From a checkpoint of a small transformer trained on Wikipedia: RMSNorm before each block, rotary positions.
Each number is 500 + 25 x the weight over its row's rms, rounded and kept within 0 to 999. Layers, rows and columns count from 0. Numbers have three digits each. The size before them is the row's rms in percent of the matrix's.

# down: layer 8 MLP down (transposed), 448x160, rms 0.175, rows 185-231, columns 120-159
# gate: layer 8 MLP gate, 448x160, rms 0.17, rows 186-232, columns 120-159
# up: layer 8 MLP up, 448x160, rms 0.174, rows 186-231, columns 120-159
down185 100:512507493502463513517523524477516467485475537495482511468480489553493517477502473457456546502472535483501488475499490482
gate186 100:519538493526467484483478527493476506496494475464477512505488493537502545492519481491525496507499469485492505512482498541
up186 101:488526571481473467505543485520452509505500517482486537478487469520529461521529483458504504479482501477517505542524497495
down186 098:512509518501540496541492504507519529490484478512514527480488509452516505507454501486512515511477450519519493512483508474
gate187 095:478532515498517502488508484497444494514533471486504497462501489484505509488505512472521515552451518532528500500472495519
up187 097:489478531526524498497497489497457494570510511485508476485462500502484535534491579531547542501470500521506459505477461505
down187 095:465491492506480552490520511475447515520497451508534496517505510498490459468478534492501518515479520496524472441550499515
gate188 099:504511497539519538507497477539491473450494485523498507540516480530512484549525446514467468518503513483512507454509530541
up188 099:456472513487495456504470510487523488498541501515515474503455460485487529533525493503487521476488536605523507494494504485
down188 104:435542515502528475502527469501502511502495436470505509498498524511507478485520455549486485491500528495519478537518484501
gate189 091:501479511454502488516469512528486489501500500484461540520537470469473468507538509535498521514492546502497497473482508500
up189 095:493481455533507544477534506486488521523505508531522498564521532531515501465454517499504517540468523537525509453502515491
down189 099:475507468514523489554508452490537527483487512479556479472502499506503502508504499506491486516504508545488537465503511494
gate190 101:526511482516469506503471506478449526555538485508473482501501519503551514531520506525493533495478477482512554491542540484
up190 095:434543520510512514488479481544464484492519491528501494530545505494495518552436464531484493510510517470513527525531496530
down190 103:493494513512477500494521513501469541551485506551514478534486493468487517459498531546510527521500489492493492490479547465
gate191 091:512474501515521513533532501478499478504504440497470489520491502479525467506515476509483501550493481513474502515492495527
up191 094:473530479479497556538477458492509522530475481494488488472468496521483549486489496474494468528487486495511485524500502517
down191 100:494497469533509497530525493470463503509455512468513509479493468521458516494531569484519492476530564485483539520484505528
gate192 104:505510506476533525500477458506521517499520518501476506516484481516466486505497534548506495499522526519511470472503502516
up192 105:532487467499513475502489475530480503452512525451507504528510486512455521518508431515499523530499477536499493465539523525
down192 108:486471520500484502501499448466481517503553485516444476558529522513493495453486513484496512504467515461530513475529487492
gate193 098:533508476487495516447516479517486504513509477507518519511490496451491508479523486497544464459455528509496503496488498542
up193 104:474491527515463505525531483487487479506494483475513517465515483452534495528505515492507511475477492488489545505502467479
down193 101:493495489520459494476488513492488516482488514478469532476552498501513469505478510529534491469477506494536504501474471456
gate194 101:513483535478544477511481500444518467505522525494508496554498520546497502451495525504531491525509502493496508505530494502
up194 091:507504493453485529499532502501495477529490466455515454481466483453525464506487510517478508503505485489454532516506462472
down194 080:501525479509545493495480491495496469551444509537517511474457485499509559530521512502491528505544513552474507483458491550
gate195 101:522487469451511472473512512508477540498554517505502499521498483487504494499543501528503471500518512536477561495468533503
up195 104:472455548470522505487531482462535546492472483471501484461482524496482496510511437521485491501493494540501516504524503482
down195 105:512473500487486492436474520515519491500516533495476519508513505518504489499558484509485497511453496474462466440490499488
gate196 114:444513503551504514540491509438490485489509492510504553547469486556544478489549470516524498467507520515517497469522487486
up196 106:461492525521535522522462529482488489507475503504525525519532493528559489521484512533517478474536501532471528504543514507
down196 100:543478478485498487533532510542505464524512508529498439483499481480450569470492519528511479500505506506504523501455491514
gate197 096:523465475507521506485511512505501469464484510493518491521520448502515495461503472511466469499532473458507490510488487524
up197 101:527488531507521527489478535488459512490474513514467483483473477487485501478510543475482516482502457506496473456467498510
down197 103:535483498483457490478552515459495457476486497540528520532492471451444474494528514510494513516472456456480485507535475438
gate198 103:484499457473476454510514499504475501514521457511483506471513537498516514489526517493525505526442495493512564506487533486
up198 100:467498525527528492517514474493509507473487528543512508509489518519532469482490467500471493490451521493480505440487508508
down198 094:539464523507556507530488507471509467528506502499519482533460463483492492516528516501469510535501438460508499522545462510
gate199 102:511505456511470510457470480466482492464516485512484518452429503522511517536451471524503489467481495527479535517469560497
up199 107:487516454483482530492494464466458495493473526500530492470493511506483503497477469542501468520443524478531526500515530524
down199 100:513516534512465472486476504514523521547530473502462503539484478481501544498499491521482449476503516451510467514579551473
gate200 100:520567508542497479474461510487473517492476516450483485507479519476507470489504487495504510529471476534515525536449467535
up200 101:488511488471530446502520483505481529528543508480457494492501436511558504471469518489512464485488497502512535527504427481
down200 104:493522512517487510477514495479472473514496505512488518470499480496533494495496482498508481539490532524484516508496494532
gate201 107:452540553512518475492573494497496504567497492497504540529489506508437472544514513538468541488483466457484466515466500461
up201 107:480525507492485536513491519516503501525504476537505469497509463508516557513497469554503466493509473527504511465512483534
down201 112:493458485517493477472504551536496520478494485531483505492452522485493529483492474476512490547455549515468532449521507501
gate202 105:516530525494485502471562453493473454451454515518472460468477502522508524520473489473473516488528472535496508474486516506
up202 108:510559495493462478511527495491523455512468499485453493492480501525529525451474501497535516522563497558484497496480519501
down202 108:492542521487497521515483432503473531477467501503524473480523490448466491506507475505503499493498464467478466477490536514
gate203 102:503491518488498533473489462500472488519506500507477505480497470476500536452469520490498507486499501519574491514480523531
up203 095:503490494530555480530562498475531510495489492512550525499540515476523473450510518532550535530550494524484527517495506514
down203 098:503533481523515495534525481478520490512495518528521429515526533487521516455543506531481511482504492499462488469501512527
gate204 098:494508547523535495488485485496511502579542512503465519507494488547479497515502532456475502472475503484519486520464491494
up204 100:516531500482526490513467556462496481489498500501464466519464507478486517527514487508471506469496492496510501506490475500
down204 095:495446556502476474502501482526466505512524455447494536477503487518539471497500509516512498495466500522480538483499531483
gate205 093:481488503478504494506516512502553516523466543490464519484468524488513496517519487520523498493496542527480512491520567496
up205 097:489519537462533507508496521515525533536481525523467506487529515507481503540478474501503482503517491490517487458522515497
down205 097:493494518482476486540454445535484538500501482438509498544536496484498514501488521489525504487477514503495495464479524506
gate206 088:477503504467573532509550475495492530529461497502517488518564503525478509481487516494445499557510491504492493480520474521
up206 093:481477450507509432518476508520539564475485511544469483513492505475508481512514543510542535493504501515511456538514526466
down206 093:507518564534458524475514485515521459493493538491489481489500498497495488436548503466544518453499452493571501456526480507
gate207 097:488447478457523473504480501500468515491516478497506548451528431522508448478494488475539537446472496511479491466458538505
up207 102:481463481504516516476507530507463523509460513548493504454539524526518465502506499503557517474508544460488495482512503506
down207 098:515483487476545530546476513471498490543451525496457489503527527512496522524505533502520479480447484497472529469517494447
gate208 101:552521470505555496511448476518506437488497551491499514520501470504528497481512536489514530527518493436459492519506481521
up208 098:531483484511473482483470526509459481468479493492512473495489479513549493509459497509514463495524517468490528507514497502
down208 102:538494499542525547521488515505519490471516532488525504491505541512520510511465546499462518508477501543474506516510507475
gate209 130:561484497467493491504521475545482506528507460498503466468513507492459572461500482487475500511510502494524483542485510494
up209 106:507526511511445489504466457452496520505560510504467518544531509525543478513507493510562513532489533498547480482523462522
down209 105:553441488457502504494555503542503469521485499469478444467509510487465528445516493493471474472496493505473481507500471490
gate210 100:526499478505532515466491495516486470489511464534470498492488533528509477510511512524511455490503484517481516505523461556
up210 099:482549537505483526506499504529483479478548548489486504475522497544477523510528496490498500532490450496551484467538483521
down210 092:482469466487543528514476517504495465524475501532486521476500494513488524492520469520483487527499530529524500511503493548
gate211 102:501476529543466483508470488518479514499505497499520456547474509484494520495463491479540472524542478497515476497494540450
up211 102:521483460490501551473455486484491507462519480510514509547478490520526532503506503505548468476512500471504497495566480501
down211 100:517494516491464501452491472462497498526513524494550516483499493496508524503459526514517478523457478514495541535500515493
gate212 101:544496456514484503494492477501477460493547522530491490503525515487500469551513477485519526499465495521485524536482486481
up212 093:528515501532467477515546498481500501492497524508473515510479495516504492515518481532514471466492557511483501488500474475
down212 095:460523507493537529547476510489510467509474479505516506561487522508519512500535497515514493502501520492498515483517469486
gate213 093:493533496498477528469529520494496482522519499478529513512508530450532494496516479495499527497500489558464533502503522490
up213 095:497449506568506517537522534510491466463482494523494534486519519510484509495520478492504456489521551449479511504512503512
down213 096:460515533492475516450497491481483475505524506478520513530491465490494534509513536521483478501501512535520460497537482487
gate214 097:488529514513467536512509492504515508517506525478506512523433508510475474484550506463514489493483454485454507416474523551
up214 098:518480517523517473506502470513519506460548503502497553508478488486500496512501524483488515501517528511498536514517527513
down214 096:485532483539491526525452516575543520482463498484508454494489481514488542531500501503536514532534524493471502501531445486
gate215 102:488500466548524519527533464511441486494529511469468514476461456506507501534486513465490518523466502524478485456507492528
up215 104:519502482506520483497525496450490536510453506472484511483512526476498504500526516518515518473496481566479541478506563491
down215 100:523496510512497460502503511493497458525458515473480513502481493510524530539469517476521505473494527494519457506495476498
gate216 095:474496495517531524485530506473512466499508505516501523522507521521514483544488478501496469482501484512491536465511521490
up216 099:512484506486510487495503540514490495500515489488454499490458519496523492471501507522512470542469490499548480477510499492
down216 100:486539498510511500477480495487493519483545490499483507499479501536512489485509508500498472510546495487477502542516477526
gate217 105:507506525495478460512516498533505474481421478516500465510501506530500503460485476510485504509538495515524494514482478519
up217 106:485490475473498528480502479534523494507485499489508506514516462559458531519444451541489496460515472488497516458463471488
down217 105:473564505491469489557476498504499462470474493468515503515473475521485483560472476514519496487521536547485503474531526445
gate218 101:460493520481550514494479528490489488508464506463497476502518484460463510458518537460495484501490523478503531482482483477
up218 096:495479535531487500511504477496520504499500502442482512510516452510466467466520501469513447486443522508524529485453505494
down218 095:528488549499490528478480520483536513486472501521456471489461520535491495522547513512433521505485426514502512494550482483
gate219 097:495523496523548450492472517469475514479525501506474478559498465476524500489489533487462498529483490502507477472522541558
up219 107:453470531511470480497445517531496442485488509488470482543478516534495522496477489568517471521498505489443471467505512484
down219 099:522474484493448490478482503515510508509498498527506460486482503495531489525450545441456508528495483448494533524517524445
gate220 103:501467478492502511506528496481524512516537475541502491528481484462477510472487511498496514560493498518512479452469525517
up220 099:478504552525482528511463460519522507523512503550463496455527471512462476490538501499523436499509514492527519487472456475
down220 102:495484479515512494466509489568486523520556514478479505522513524480484526486464485509486526508461511491522526521484496505
gate221 102:485514454538501497463513511473458511474488536484528461498497527501435498503484466511463522507498494489515502537481492497
up221 095:543494518510498500531496501452522494497499552513513503496498510494502502494483492510557502540514476496487514475502471534
down221 103:472519465481512501449524503500462482484489530469495511498517489467506450499465517499513508463450541494493497493522496537
gate222 100:491508509474543497443522463514462545491534518529491533509474494571505504526513525482494488554530501499512535482497537466
up222 108:510494511502485566529509528505534493515528467515519529507496532469508512525496489522514465511516480536554485522477529492
down222 108:497528493525493511544505494495506505490491500502503524521538512488477539497524491503504503475502497477533456440498538475
gate223 102:502522464532547522530515502504486481513493490510521491482513490520498522484519461532455512486480489481477477507468466536
up223 105:568492460502512462491543467501546456503498483504463454527478496475468575475533507492497488500495491500469507507491484509
down223 100:452551485490486474517457507483499543488491480495491519552499514515524496422460523513549478519554508502503483519531501491
gate224 091:496485506531535495486520526494490472536493533497511502526453522495493500483492479541505497481517504500538498557521487516
up224 087:509521480525470511543529469497498458529521481537507494518533555513525477489494461522525510497548510503489500540508466470
down224 091:487496557475511516458481491477496488474476495487451471512522550460520465509529481530505516497461507493513505487483536473
gate225 106:490454485486492460475524512515471525494475474494452491503503485500509511467543507506462480533521478541515503474528472488
up225 107:538582485497520502512472503510561521502535509510523528467517517496498494501498509500496452475490513487525511501491521507
down225 113:509463502522516513460502526522500468510548557544484486449449482533495501513533512516456518487477475492508507446514516523
gate226 101:495482526501498503488514511529451529468528500500481493477469502472543496540525483522513513473478507479492496500500510486
up226 107:509499508488465533506499528533473474494523485448476486512523503476530487531476511514522481479490470521465502525468480517
down226 107:447476534504492498494502478504504471533488532469531524482511536518453535508510537495478535476509463502465463456458501493
gate227 112:513500485534517522482472529527518473519520473467495493488451523529556516430469513490492487522477503538523470488518472544
up227 116:543536522520520463515529486534514481488481499539516469480535558531535533509481505527494537492462521504504497467447501477
down227 104:497481532520518504490496532469504509520491534491465501498489471472530529490466488509479471465451497523536501490499532510
gate228 098:492547521480530478471521479493549524494483524525503503530545447518494426503520485507451455461466512499500505537504482497
up228 100:486458461515453504524499508470452455497487468470498484514468515531487502559483528533505513535488463501512493505495522499
down228 099:438491502493480506524502489489505500500506531522512546461482489498549518476510509500525481486481503531445482516467502482
gate229 100:510491465518498455521502506527484497464488477491554501518470502539525455453482492488509521482486519510508507508491526501
up229 101:520461501525498457489483535505508551528516538499458514510473499535496498477547502527504500485490547490487504518451503444
down229 098:511470465519504500482499470515495529462424567490454519521525523540518470485499460460488521501457500499521520520522485461
gate230 096:537488463525450500519487520487492492526529500528515508441472501529510539494534491542487489496520461489492531514504549512
up230 095:549494489487489506492460524500495502500486463504473488479462492470509525478481483534537516500483506457520500455467501509
down230 103:459511528501506525519511461509504488481522518491460503489517494480474464472468484488507497486514500481497510449503514508
gate231 096:542509454501466492503460556488515481486546521522506514514495512519508510503504456508495484527519465526468515487490469511
up231 107:493489508499553514515517517445510484498493538452502512479515525498553509471500493531467491481524483528474488539556505460
down231 100:534493472497502506442502513532496420513469500457480473492504495506466514528478518486484502533506468508491541436480478512
gate232 102:489535506545509470447561450513486550488476517486494504519497481480484474521528491486511510445450500547512517508518545512